Weights of a small GPT-style language model, trained from scratch on English Wikipedia.
Training: 1335M tokens, 5093 steps.
Each number is 200 + 40 x the weight over its row's rms, rounded and kept within 0 to 999. Layers, rows and columns count from 0. The size before them is the row's rms in percent of the matrix's.

# layer 3 MLP down (transposed), 1536x384, rms 0.12, rows 126-138, columns 0-127
105,189,202,176,227,188,164,226,197,180,249,204,179,218,196,160,254,159,145,210,235,177,202,197,196,220,190,211,215,154,186,191,191,279,149,151,175,182,182,217,203,250,182,178,297,266,211,185,193,173,261,163,188,212,234,197,183,171,163,263,271,220,192,216,157,199,195,253,178,207,162,235,173,167,199,231,119,220,254,183,229,222,131,181,265,194,211,218,136,212,210,219,153,136,215,175,127,244,165,156,179,195,172,140,203,250,172,244,262,216,181,144,161,243,203,185,202,183,264,168,180,187,143,176,206,144,130,108,215
089,134,283,138,142,252,263,148,206,185,212,261,197,241,182,180,93,124,221,215,127,136,240,201,223,208,146,174,244,166,209,322,220,281,199,209,170,252,90,228,221,185,228,227,201,203,231,196,157,212,189,222,282,214,257,196,235,225,131,151,245,230,247,189,199,204,207,223,230,218,199,179,198,200,183,226,129,249,191,215,199,179,167,171,200,244,221,228,222,206,237,176,169,219,252,161,273,251,160,209,173,149,144,227,171,127,173,207,226,215,189,218,223,217,273,147,207,180,219,202,168,169,169,203,246,159,160,128,144
121,253,196,257,224,163,247,224,151,198,204,182,253,247,173,212,248,194,189,189,239,185,195,99,193,221,208,217,206,158,208,178,194,242,200,210,211,213,145,244,253,180,217,258,220,166,164,230,161,157,216,211,143,201,183,180,131,205,248,215,215,208,222,229,183,165,213,190,148,212,204,212,196,170,242,231,253,241,180,206,286,245,206,196,184,221,323,185,156,220,232,234,209,245,157,212,264,236,236,180,146,199,202,212,283,195,207,179,230,100,244,148,235,166,182,228,195,226,175,176,146,280,281,169,197,210,181,173,178
082,181,257,171,177,165,164,216,229,106,246,155,275,178,224,224,224,127,172,162,194,286,227,206,147,165,233,237,114,134,177,118,171,161,230,155,237,230,222,252,123,213,267,176,190,235,183,145,235,245,108,200,163,248,203,248,165,258,217,199,236,248,222,189,242,243,184,220,201,150,215,173,235,274,165,245,158,166,210,200,213,161,276,244,179,227,183,157,207,240,218,185,199,277,132,173,103,207,207,150,230,173,186,198,174,130,221,164,166,234,205,141,194,232,236,191,177,172,161,205,224,200,157,203,241,235,237,194,279
094,272,122,256,192,209,225,203,145,233,156,126,206,157,178,198,181,127,236,244,250,207,237,172,254,205,177,147,212,214,89,187,243,276,152,180,176,221,145,219,224,262,258,190,220,222,170,211,240,170,190,192,212,138,167,201,147,254,198,177,171,217,169,159,186,235,155,234,163,176,221,199,115,263,212,196,233,195,188,242,161,218,214,217,302,140,188,190,214,207,248,215,196,177,216,144,185,176,223,178,236,224,240,216,185,249,193,206,126,202,183,182,252,213,146,262,190,184,258,238,156,259,158,240,283,198,202,191,213
117,201,167,188,122,235,193,153,268,115,260,244,185,201,233,166,226,178,130,223,194,227,152,192,149,232,188,181,177,244,183,216,251,193,234,205,159,154,158,191,195,158,194,219,182,165,168,132,171,197,178,301,242,252,238,210,208,199,227,184,255,189,183,178,180,225,219,214,117,220,182,241,175,182,184,235,194,212,167,213,227,225,207,187,203,204,140,124,215,205,231,231,177,189,153,166,140,267,234,183,241,146,215,232,199,164,129,188,293,197,188,191,175,208,197,223,207,199,177,157,214,252,208,154,242,186,229,125,221
096,197,158,210,240,197,138,163,233,245,136,162,117,209,236,106,214,199,258,186,172,224,250,172,178,215,218,250,187,226,265,236,259,128,177,187,121,227,163,151,239,228,162,255,164,119,204,204,224,144,241,223,201,208,207,153,202,307,99,181,259,196,181,193,181,209,187,231,136,236,166,189,229,201,208,235,228,188,319,211,162,256,150,177,201,149,244,219,154,223,237,223,154,230,147,151,124,237,241,204,254,241,223,249,220,185,196,145,188,159,239,208,192,239,222,171,161,217,219,205,160,213,187,196,241,229,125,211,112
083,188,157,243,163,160,211,172,299,218,192,222,306,279,223,208,231,172,239,237,205,154,220,172,262,179,187,206,239,228,307,194,136,190,219,182,206,185,235,174,187,256,160,193,169,253,214,137,283,113,223,259,189,181,165,191,147,184,223,171,167,233,200,127,277,281,238,166,183,244,220,175,199,177,174,214,226,182,160,273,185,130,185,174,211,224,156,172,189,168,201,185,118,192,220,240,204,267,183,166,219,216,167,210,186,151,163,228,156,212,142,226,186,227,144,134,207,189,137,205,163,248,193,214,146,146,226,208,246
094,121,193,93,174,151,226,212,243,207,175,251,203,227,209,230,187,165,223,254,174,209,223,287,145,225,218,164,163,163,164,221,247,245,216,215,202,182,229,163,194,160,156,233,173,237,236,145,105,203,216,199,195,149,162,235,224,204,175,197,237,210,208,135,167,215,197,234,213,182,168,225,176,196,172,307,161,217,208,171,217,224,234,167,201,227,241,183,186,233,202,198,232,198,197,231,221,183,230,277,115,248,200,225,233,196,132,136,235,204,155,257,133,113,175,167,165,219,162,193,183,129,155,198,166,173,179,259,187
099,136,233,194,207,220,162,269,162,164,162,265,204,200,157,193,92,242,224,200,219,204,215,273,206,273,171,151,214,152,83,225,255,197,228,220,132,126,182,228,255,183,237,229,216,188,153,231,242,247,181,178,153,215,205,160,183,201,234,203,196,236,229,190,187,185,222,187,240,159,133,200,162,169,235,159,189,121,158,249,254,163,229,152,167,235,196,216,194,171,185,218,224,177,199,231,201,232,243,204,242,163,183,224,202,215,216,237,182,203,177,272,156,218,180,204,136,146,147,215,151,162,231,223,149,246,201,199,203
097,220,255,181,166,309,158,126,200,166,260,259,269,230,164,144,200,176,218,194,209,202,180,267,279,243,215,136,187,233,207,230,176,194,250,135,211,152,145,182,162,215,144,201,198,224,236,212,194,125,103,227,246,195,219,229,206,198,219,142,215,227,143,144,158,240,194,165,194,284,219,163,200,115,268,200,194,129,276,237,161,181,195,280,220,210,181,143,196,200,167,249,225,243,180,169,278,246,186,193,132,145,249,236,236,242,192,185,275,240,205,212,160,152,213,203,153,209,265,238,179,165,249,264,247,114,173,177,220
099,227,177,193,248,170,146,204,281,257,254,231,110,188,228,197,297,220,151,173,158,265,217,176,215,179,174,189,254,242,257,182,202,200,242,185,244,221,192,235,240,202,158,212,163,215,239,281,163,179,160,170,179,251,135,207,220,278,298,217,251,270,204,169,165,151,97,185,217,214,201,281,146,135,211,220,176,190,265,217,137,172,196,247,207,153,202,253,179,207,154,199,253,134,258,144,236,202,222,225,143,225,185,204,175,281,191,137,169,203,204,186,167,232,203,182,166,234,175,200,192,217,185,198,244,197,154,184,170
096,225,205,149,186,163,215,214,203,254,170,192,219,176,168,152,227,222,228,242,143,192,188,218,165,221,199,240,245,200,212,206,251,218,229,258,213,175,142,268,172,312,222,165,156,135,230,197,194,271,180,125,166,129,190,199,184,192,175,251,185,210,171,164,223,238,164,216,177,176,165,161,196,200,157,194,180,240,214,199,209,232,265,183,215,288,238,200,215,205,242,138,138,232,127,159,191,157,224,175,244,257,197,176,204,237,193,220,180,167,238,224,244,194,237,271,197,190,169,159,151,160,194,188,163,206,153,266,170
# layer 3 MLP up, 1536x384, rms 0.128, rows 127-139, columns 0-127
089,208,205,209,188,231,231,238,216,208,205,170,115,139,163,149,186,187,222,186,263,189,187,251,188,190,179,145,207,215,188,145,216,195,193,220,235,82,252,183,113,188,176,199,160,275,179,262,137,166,170,212,216,251,169,177,191,242,174,229,184,201,202,207,239,223,227,242,190,209,256,174,184,248,181,163,247,70,254,138,228,157,247,233,201,188,207,203,220,244,170,288,104,189,175,238,247,155,139,218,250,215,278,208,241,180,264,171,269,272,196,181,219,155,202,172,169,281,150,205,153,193,227,197,232,222,179,257,204
110,166,198,223,142,271,206,180,260,226,194,155,202,235,269,233,247,206,142,190,272,184,190,177,178,240,178,217,202,205,172,222,191,141,183,258,202,211,245,214,222,221,183,200,221,193,225,185,146,226,238,249,136,121,182,236,162,213,191,210,197,217,231,166,130,222,210,196,217,191,270,249,280,173,240,184,197,126,174,149,159,173,203,247,158,196,192,179,235,267,242,205,187,148,216,242,170,164,231,157,223,227,266,228,150,227,205,191,212,190,230,241,90,188,238,238,226,169,261,235,264,97,255,122,213,183,216,239,146
093,182,81,258,186,189,156,178,194,191,214,195,149,192,240,253,219,186,242,217,205,178,182,206,207,249,258,176,261,230,225,252,193,198,219,220,216,197,133,238,242,173,297,191,270,133,205,162,231,178,180,168,174,234,211,171,271,166,193,214,219,145,205,168,195,138,259,190,240,143,190,196,242,124,139,166,251,214,255,200,248,206,137,224,167,171,223,178,196,244,164,177,157,246,231,164,163,188,91,248,177,166,141,222,138,269,195,195,239,232,230,238,189,202,162,206,198,209,169,238,208,108,200,176,172,121,240,207,203
091,257,222,217,234,183,218,326,163,218,194,165,238,177,200,205,238,274,237,148,204,222,225,209,222,262,198,264,141,207,221,203,210,205,225,230,184,198,198,160,190,179,171,189,218,223,198,167,195,194,203,237,219,174,170,187,187,217,249,196,163,227,202,204,166,184,312,196,188,249,206,210,182,242,202,212,166,211,259,213,162,234,219,193,182,185,175,235,298,242,203,225,301,184,126,214,252,300,147,114,174,157,203,200,165,230,182,258,254,129,168,168,226,147,81,154,161,179,196,182,211,212,163,203,207,181,217,224,232
103,223,144,151,252,193,227,187,199,173,160,162,260,253,194,240,185,205,258,266,157,169,187,163,220,186,201,172,219,96,206,167,149,179,219,236,243,248,161,236,228,273,123,189,245,162,138,177,245,217,224,187,215,177,172,191,252,258,180,192,177,232,239,204,195,172,188,178,236,252,225,155,212,199,209,222,166,319,178,176,226,209,250,219,186,202,310,233,283,147,205,154,189,156,229,250,196,178,200,225,123,164,189,203,177,170,198,178,180,183,211,141,247,214,184,227,197,176,135,186,217,182,153,226,280,192,151,211,150
097,170,215,256,185,195,280,204,218,252,158,142,211,181,270,212,143,170,181,170,248,234,145,163,204,274,208,116,173,287,238,188,228,174,184,189,246,176,257,191,159,218,204,154,275,216,181,177,219,217,209,249,217,192,158,181,136,168,183,143,230,196,106,224,251,164,206,83,178,210,121,169,192,205,330,226,204,206,170,142,195,187,149,232,216,221,107,222,198,163,188,202,204,140,254,205,223,181,180,183,207,193,121,163,234,219,140,232,181,237,180,242,202,163,242,221,285,199,144,160,186,180,172,175,273,227,182,165,221
097,220,150,183,225,192,189,193,245,139,219,258,193,133,191,182,227,197,207,200,130,160,228,180,171,187,222,169,174,248,179,181,241,235,210,157,195,174,210,178,278,182,280,166,230,202,233,231,155,219,165,152,244,269,274,207,253,253,253,207,230,212,269,215,243,201,196,208,246,173,224,256,190,163,207,236,208,92,224,116,221,239,208,131,252,177,184,175,226,244,176,180,239,245,171,164,237,79,189,247,177,215,210,228,191,154,230,229,204,167,223,249,189,144,143,147,182,202,243,117,252,214,178,198,236,205,191,219,199
104,295,200,200,167,225,171,187,217,158,240,222,203,198,156,233,267,206,199,147,213,184,188,217,223,283,111,175,152,208,196,164,211,200,181,120,177,163,216,279,245,186,227,231,254,180,256,220,188,222,201,229,182,216,146,260,100,225,143,219,136,174,202,234,137,209,181,160,153,189,172,115,192,186,212,152,245,221,218,253,149,204,186,214,175,220,201,206,205,155,152,323,240,113,200,130,197,277,202,192,199,226,217,192,184,179,198,337,192,243,237,181,230,184,258,240,203,203,211,186,290,300,226,222,199,198,241,173,220
094,195,214,164,186,181,267,156,243,196,203,169,228,208,189,132,190,208,207,167,221,177,256,216,215,166,232,208,122,205,132,226,198,242,222,203,247,197,173,177,167,200,170,85,271,321,254,197,197,187,229,201,203,243,140,252,174,230,180,234,199,241,267,223,205,231,189,181,233,214,193,234,175,192,187,146,254,168,223,145,199,226,177,200,283,173,197,208,191,246,152,260,251,169,190,265,232,209,214,146,208,216,191,254,219,242,235,234,237,189,154,203,284,189,191,221,193,223,188,180,224,164,113,184,179,158,165,231,174
100,176,175,137,192,183,213,181,198,181,231,215,175,203,293,229,217,158,119,127,229,223,132,257,201,198,213,236,203,288,222,212,164,197,176,224,147,220,318,165,165,202,251,130,254,179,226,304,154,295,191,194,215,198,232,166,239,254,242,241,223,214,163,216,201,230,216,161,94,157,177,133,189,162,238,205,176,199,118,172,199,211,157,196,211,170,185,209,133,182,148,133,217,146,246,179,233,168,218,191,226,168,181,185,159,172,225,169,168,225,247,177,210,274,169,231,160,193,190,173,218,191,273,255,189,192,254,187,168
095,188,216,199,201,180,269,159,167,215,265,179,155,194,280,180,182,182,175,214,201,210,170,200,207,293,208,178,162,242,204,167,194,252,148,208,206,247,263,197,224,190,186,178,215,230,182,168,193,244,189,177,155,237,157,175,265,218,220,239,223,194,169,224,221,209,186,171,204,170,229,180,166,201,199,189,130,207,149,145,96,212,173,169,217,202,239,139,191,274,180,171,134,177,149,208,160,236,171,195,177,191,235,212,170,159,139,199,161,220,230,156,244,240,231,133,216,195,182,174,183,192,236,208,195,160,147,204,209
105,224,189,171,201,184,254,232,247,147,202,211,227,237,173,173,88,188,240,174,148,163,212,256,170,201,203,155,212,256,178,235,178,200,176,127,218,230,202,171,153,202,239,231,208,145,189,167,207,195,195,229,224,244,157,177,204,97,176,158,212,290,195,219,95,145,150,216,185,151,204,248,200,230,209,249,129,242,229,231,168,227,137,164,200,192,182,207,206,218,224,251,251,251,233,141,225,213,175,257,176,186,189,247,199,215,184,189,208,287,171,173,252,143,195,128,196,165,197,207,180,194,298,230,195,124,142,204,136
093,225,189,217,232,202,180,212,164,166,197,160,190,238,135,160,262,194,341,196,223,193,296,208,231,202,184,241,247,221,215,217,178,193,216,228,154,192,258,249,152,158,202,211,174,225,191,198,250,211,189,286,173,229,239,214,165,212,194,205,221,216,212,165,136,305,203,195,154,217,266,146,182,180,204,247,258,221,181,167,266,168,247,265,101,242,225,206,149,244,207,145,238,247,208,223,183,175,215,263,158,195,145,101,204,172,116,197,316,248,219,207,203,206,187,229,182,198,256,260,176,206,225,277,183,211,193,267,236